{"num_attention_heads": 12, "num_key_value_heads": 12, "hidden_act": "gelu", "norm_place": "pre", "norm_eps": 1e-05, "qk_norm": false, "attn_scale": 0.177, "init_std_down": 0.00601, "optimizer": "muon_variant", "learning_rate": 0.0102, "max_grad_norm": 2.0, "warmup_steps": 200, "schedule": "wsd", "batch_tokens": 131072, "train_tokens": 434800000}
Each number is 128 + 32 x the weight over its row's rms, rounded and kept within 0 to 255. Layers, rows and columns count from 0. The size above them is the row's rms in percent of the matrix's.

# layer 5 MLP up, 1536x384, rms 0.0762, rows 833-845, columns 0-127
size [101 100 109  99  98  98 106  83  96 105  93 103 101]
[[127 163 178 127 145 153 135  79 181 132 114 166 136 134  97 178 109 115 119 111  90 141 116  63 118 104 156 137 140 145 109 139  80 134  92 153 122 168 114 134 136 167 145 102 153  95 114 106  89 146 106 114 151 152 136 132 146  74 136 145 115 164 170 130 110  83 157 153 135 104 129  91  89 182 115 106 136 129 130 166  69 109 101 108 124 109 137 118 167 163 116 128  87  95 122 102 133  70 112 185 140  86  73 144 114  80  89  85 140  87 130  89  69 115 103 101 167 106 165 141 197 123  78 154 125  96 114  97]
 [141 119 130  84 138  98 152 134 152  89 137 113 126 122 100 164 119 174 163  64 179 100  78 170 135 146 138 140 117 131 142 101 202 129 109 152 110 110 167 108 193  43 103 101 111 129 158  89 121 180 182 132 149 110 114  96 121 117 164 150 157 127  80 105  70 151 118  80 123 109 161 185 136  66 145 129 110 143 104  99  99 129 137  93 191 157  80 154 143 148 103 110 162 121 175 118  57 154 156 109 179 170 130 130  73 134 113 170 152 115  89 136 165 141 102 139 179 109 124 128 200 115 184 139 135 126  78 188]
 [115  50 153 152  89 119 108 115  86 134 148 148  73 182 157 115 113 106 146 140 160 135 154 118  96 118 190 137 142 110  69 145 148 149  92  93 107 102 127  61 151 178 158 134 105 100 155 135 145 179 149  95 114 161 176 196 114 112 114 126 161 140  73 154 139 108  85  94 107 157 113 132 134 147 123 113 122 126  87 155 127 172 136 178 141 130 146 129 183 163 102  97 121  91 101 178 114 134 146 106 135 135 187 121 152 154 200  56 119 142 124 197 111 192 137 101 140  86 184  76 118 117  89 143 147 137 159 172]
 [175 140 107 174 138 129 117 136 143 152 132 145  98 127 159  82  79 153 140 115  99 183  99 119 141 143 201 161 137  73 138 170 109 124 154  84 116  90 156 127 153 134 120 133  98 128  80 186 143 124 158 133 140 186  84 140  72 151 144 169  71  86 101 175 143 112 137 156 101 166 185 175 179 115 106 173 122 105 190 133  98 149 145 116 128 114 186 107 170 110  68 107  82  80 148 142 137 131 163 118 115 113  83 114 153 159 163 145 102 137 153 194 206 158 101 150 162 132 133 126 119 133  93 137 173 111  81 139]
 [185 105 119 132 136  64 112  99 130 163  98 146 109 134  95 107 115 151 130  90 126  83 179 143 111 104 143 162 151 159  71 126 118  97 101 112  81 122 153 111 119 148 188 103 140 156 105 143 124  83 165 165 151  79 199  88 126 162 177 166 105 109  85  98 144 168 139 154 125 126 175 142 130 122 147 133  86 190 126 146 121 156 105  18 135 132 116 124  92  91 150 176 166 126 123 137  61  80 123  87 140 111 142 104 103  96  90 136 156 155 187 135 206 120 119  76 149  83  19 123 132 164 125 181 120  73  87 132]
 [130 143 157 154  82 100 172 116  86  84 138 114 146 108 115 176  85 109 105 104 144 202 169 125 143  96 133 138  92  52 163 146 150 149 126 114 134 143 127 107 102 140 175 109 167 172 132 170 119  88  85 175 135 134 153 170 174  92 141 148 144 121 158 104  85 124 134 122 122 104 118 190 147 101 136 106 171  28 136  76 132  97 106 189 119  92 149 130 102 177 107 121 114 127  88  78 109  82 121 107 146 117 125 125 138 138 153 124 206 157 124 145 157 205 131 107  59 118 111 120 161 139 144 130 121 109  91  88]
 [ 91 133  85 129 121 157  86  63  72 123  73 124 162  58  97 180 140 176 124 156 154 145 164 134 135 118 125 139 149 109 117 139 162 131 186  84 133 147 150 126 134 139 131  75 126 161 141 165 127 120  96 171  95 127  81 150 129 173 169  84 158 113  73 105 137  96 154 128 119 113  97  97 114  84 130 157 178 152 179 171 125 129  73 126 147  56 124  77 122  91 148  63 110 119  93  94 117 132 193 159 191 121 185 129 185 105  87  91  93 129 217 162 113 146 138 106 124 123 145 175 133 122 112 126 133 136 128 121]
 [136 153 143 196 152 169  91 123  94 154  87 141 115 137 153 172 101 139 141 119 165 104 177 209 146 136 111  83  89 167 106 142  85  99  93 173 140 118 144  91 112 141  68 134 141 144 123 113 113 156 130 143 104 132 137 147 150  80  58  87 118 169 101 118  81 128 153 113 107 136 127 103 120 155 184 141 150 152  64 105 102 134 112 108 117 109 126 126 106 136 103  97 128 169  94 108  82 181 154  76 163 126 157 127 144  83 167 156 126 109 183 135 143 119 130 121 211  75 174 103 113 105 112 112 123  96 148 124]
 [115 177 148  74  69  97 122  61 194  54 129 124 138 185 106 129 105 142 122 102 144  88 114 182 199 165 120 162  93 144 112 148 159 156 158 176 208 100  94 178 122 181 128 151 179 101 100  79 154 238 173 162 114  54 121 143 117 166  40 140 122 153  83  86 123  95 126 185 138 110 135  74 165 156 165 128 139 123  59 123  79 112 137 100 121 115 103 138  90  98  91 177 130 133 188 160 142 195 146 165 125 107 157 112 210 125 108 128  98  89 131 114 155 121 109 132 140  56 145 141 158 148 106 192 106 124 134 163]
 [148 136 152 152 149 105 124  93  95 102 140 104 152  91 160 156  71 140 145 144 127 200 111 133 102 130 146 162 146 110 140 139 137 131 128 151  92 141 155 157 207  89 133 157  85 133 133 133 166 157 158 165 113  73 158 141 113 133 141 135 103 106 148  82 168 101 166 104 159 160 165 171  80 126  70 125 181 160  84 109 162 164 186 125  76 106  90  88 129 106  99  96  94 174 123 143  82 115  87 156 103 142 124 187  90  70 152 180 102 148  82 126 159 139 117 158 119 180 131 142  60 151 131 181 161 161 131 141]
 [150 137 122 148  83 127 153 136 103 143 146 106 145 108 120 129  97 142 138  85  97 117 136 104 167  80 187 105  89 154 160 178 164 136 113 140 129  56 144  31 128 188 148 109 187 122 125 106 172 158 169  12 141 117 132 137 126 119 140 128  70 117  85 101  96 124 113 135 122 168 128  99 120 101  72  90 162 158 136 100 151 142  85  61 102  72 106 156 112 106 128 137 132 109 126 189 141 120 100 155  53 152 176 108 113 172 148 147 141 123 134 119 116 148 137 124 167 156 144 126  85 116 138 141 118 200 123 112]
 [ 91 109  98 179  77 168 175  92 122  82 121 122 114  92 144 130 171 151 131 128 108 165 111 135 105  31 160 166 133 105 159  83 174 124 158  93  98 156 117 142 140 168  78  89 112 174 146 189 104 115  91  98 110 158 152 115 163 122 106 126 224 117 120 143 130 111 115 149 118 131 204 162 113 171 109 154 123 124 164 105 120 154 129 119 177 119 160 128 148 123 141  85 100 142  96 128 138  84 125 131 138 126 136 109  94 195  94 132 150 176  98 105  51 154 162 128  72 161 136 166 150  76 174 118 144 150  73 158]
 [203 111 171 126 120 136  61 119 124 128 137 173 136  90 151 174 111 130 166 124  83  88 106 105 172 144 134  76 123 168 149 143  85 180  47 122 118 171 143 158 148 143 161 115 100 138  98 180 112 154 142 109 181 160 188 166 112 182  88 149 123 149  76 105 204 141 108 151 167  73 103 132 130 105 153 107 122  69 114 130 140 181 124 150 110 155 201 122  99 150 124 146 104 106 126 116  67 122 128 155  85 130  78 126 122  84 113 121 105 112 141 139 109  82  94 149 109  95 112 163 130 150 145 130 113 131  72 203]]
# layer 5 MLP down (transposed), 1536x384, rms 0.0396, rows 833-844, columns 0-127
size [ 97 109 114  96 100  95 104  91  97 103  96 104]
[[144 125 142 124 107 114 148 141 123 156 168 155 114  98 133  97 131 127 143 132 169 142 138 170 153 166 151  93 171 149 193 123 196  90 167 130 146 146 116 165  97 121  88 149  76 139 168 155 120 136 112 126 125  67 118 126  71 102 177 104 172 136 137 164 158 148 149 106 128 126 125 133 150 124 149 168 127 143 120 123 153 146 123  94 137  85 108  77 100 134 131 188 117 101  43 149  89 169 101 204 134 153 144 130 142 129 138 150 115 119 160 132 140 167  57 153 184 170 136 167 179 130 113 155  93 124  95  94]
 [138 140 130  95 126  83 111 171 156 154  96 113 120 105 155 133 152 159 113  89 120 186 120  42 103 118 158 109 126 154 181 169 129 190 149 105 111 158 141 148 104 193 140 158 192 113 137  95  95 108 109  98 169 116 122 131 111 126 151 165 121 133 174 118 133 160 155 131  92 128 132 124 158 136 131 160 148 107 162 170  93 153 178 100 115  67  68 122  91 129 121 197 113  57  94  83 122 169 171 188 177 108 118 162 113 123 124 128 141 120 113 154 124 101 129 174 142 154 170 159 118 154 150 161 134 113  74 149]
 [142  87 161  91  29 230 144 129 159 101 148 103 132 151 115 113  98 133 161 142 143 117 200 122  98  83 105 131 154 132 123 158 142 166 156 122  68 135 205  89  93 163 137 197 112 134 130 116 110 150 134 140  99 116 130 108 112 155 133 155 132 101 120 142 112 154  85  86 126 104 140 161 113 106 129 149  84  71 113 206  97 133 138  96 181 177 145 172 118  45  85 153 144 131 106 123 169 201 161 161 119 170 154 132 100  94 166 108 144 145  75 185 155 104  84 100 156 127  77  97 169 158  63  87 161  54 116  72]
 [142 143  88 156  82  88 142 178 113 102 147 111  87 107 144 103  89 107  48 155 168 124 129 116  99  95  78 125 170 118  83 167 199 128  84  97 161 156  21 106 112  92 191 140 190 116 111 130  87 124  85 116 103 116  51 121 150 124  99 136 126 131 192 173 129 103 120 130 130 126 164 134 115 110 133 164 157 153  81 134 143 134 136 120 112  45 157 125 108 136 111 185 107 102 151  99 110 125 111 107 128 129 194 107 122  84 161 122 166 217 116 156 169 190 135 108 115 145  77 118 149 165 165  67 166  94 143 102]
 [116 135 161  80 103 123 159 163  52  98  98 153  81 110  51 127  98 134  87 143 160 137 116  89  79 162 109 105 161 133 147 114  95 162 111 202 198 148 136  82 137 127 149 129 175 158 143 117 109 175 126 137 118 132 124 101  98 134  93  91 142 136  89  90 162 166 127 200  81 131 162 128 134 114 131 154 107 126 133 136  89 134 130  57 122 128 108 145  88  91 152 191 162 192 182  92 101 130  88 177 164  80 109 156  97 121 120 151  92 149 129 136 136  89 168 147 148 110 204 165  93 121 132 151 175 141 129 106]
 [174 118 103 125  96 135  96 133 168 155 125 143  92 143 144 120 104 124 182  94 118 145 110  69 180 165 121  78 176 136 174 163 120 144 188 144 131 101 143 190 163 150 110  92 126 137 134  57 201 144 141 175 123 106 129  81 180 115 171 101  51  93 122 169 134 115 150 135 117 158 109 122 124 132  97 143 101 178 183 121 128 140 183 115 104 129  95 109 143 146 134 139 135  77 120 110 121 173 146 128 144 188 154 113  74  86 132 110 128 150 152 161 169  84 102 163 133 155 138 104 130 147 102 122 122 128 118 155]
 [119 147 126 111 116 106  42 109 169 150  76 126 170 134 160  81 121 134 130  91 154 128 113  96 101 110 175  97 103 137  99 116 160  63 157 106 204 209 121 109 159 152 136 109 120 159 107 117 134 101 216 133 159 114  51 134 151 110 138 157 126 110 103 122 120 125 145 106  86 157 146  28  65  98 192 115  83 121 118 125 153 113  68 185  85 195 111  96 100 142 124 112  92 122 121 154 159 103  83 123 135 140 153  75 105  88 110 129 136 100 114 154 153 146 128  96  78 149 140 150 159 160 166 142 118 115 141 107]
 [100  91  59 144 115  92 200 106 121 190 121 129  86 131 127  61  92  89 131 141 130 143 145 124  90 118 179 177 101 131 150 180 133 144 149  83 166 146 129 130 153 100 127 146  82 121 127 111 106  84  67 154 181 132 149  53 200 107 133 159  68 119 130 173 136  99 121 157 137 122 134  94 154  74 121 151 113 138 149 146 112  95 133 153 148  96  96 119 161 162 165 143 126 110  75 144  80 137 109 133  88 132 109 129  49 150 121 164 112 135  56 155  97 150 126 168 117 179 165  91 127 128 137  81 148 118  90 124]
 [192 113  65 176 146 156 124 135 160 132 130 126 120 143 156 141 174 154 138 129 100 129 110 120  83 132 147 122 116 176  84 143 133 126  45  58  60 171 169 102 150 106 126 179 104 138 142 178 106 120 107  75 145 156  87  77 182 114 188 126 163  80 150 146 107 183 148 115 146  82 197 154 121  68 144 133 188 119 133  76 160  84 105 107 201 104 142 113 117 105 117  96 120 142 119  99 139  99 156  53 103 142 142 161  93 136 149  63 165 101 169 137 159 126 156 133 108 171 109  99  86 176  88  52  79  78  91 130]
 [117 158 122 127 172 115 108 147  74 131 120  48 178 116 134 133 151 136 133 188 116  83 148 129  80 124 159 138 140  90 166 121 117 147 145  92 142 109 163 135 126  89 136 157 146  54 132 139 143 175 132 100 103 163  89 141  61  93 129 137 183 123 147 127 147 127 147 112 162 110 178 158 103 132 110 149 129 171 172 127 153 177 111  96  57 159 134 107  96 100 141 149 128 124 143 170  70 225 161  76 104  97 133  93  91 128 142  37 190 199 178 123 122 128 128 117 133 164 144 147  96 153 198 203 160 113 141  89]
 [106 124 133 133 143 165 137 108 141 101 113 141 108 185 132 109 110 196 128 159 150 151  73 157 113 167 166 101 192 141  97 123  99 166  93  92 192 101 140 179 136 132 118 151 114 111 146 112  98 175  81 178 131 130 151 102  94 169 115 178 163 170 120  85  92 164 127  89 151 119 137 174 170  79 168 156  91 110 105 185  62 109 146 118  83 106 131  95  89 119 137 124 149 167 103  94 163 175 120 166 164 111 127  87 132 123 121 199 146 112 153 110 150 142 135 156 167 129  90 180 162 118 115 190 108 139 132 109]
 [138 121  77 127 149  60 135 152 117 118 189 175  95 123 191 187 162 116 119 108 198 107 117 125  61 140 177 152  85 133 129  93 155 158 192 160 122 188 117  77 158 133  96 171 101 104 211 178  45 117 128 159  94 149  98 115  96 132 180 138 118 146  76 128 150 108 105 117 147 149  76 127  97 150 109 169 142 149 153 126 161 117 107 129 112 167 130 122 115 157 125  82 129 142 117 158 162 111 137 138 144 143 121 154  92 164 153 131 171 123 199 159 203 152 148 112 163 146 151 119 118 166 123 133 118 131 118 149]]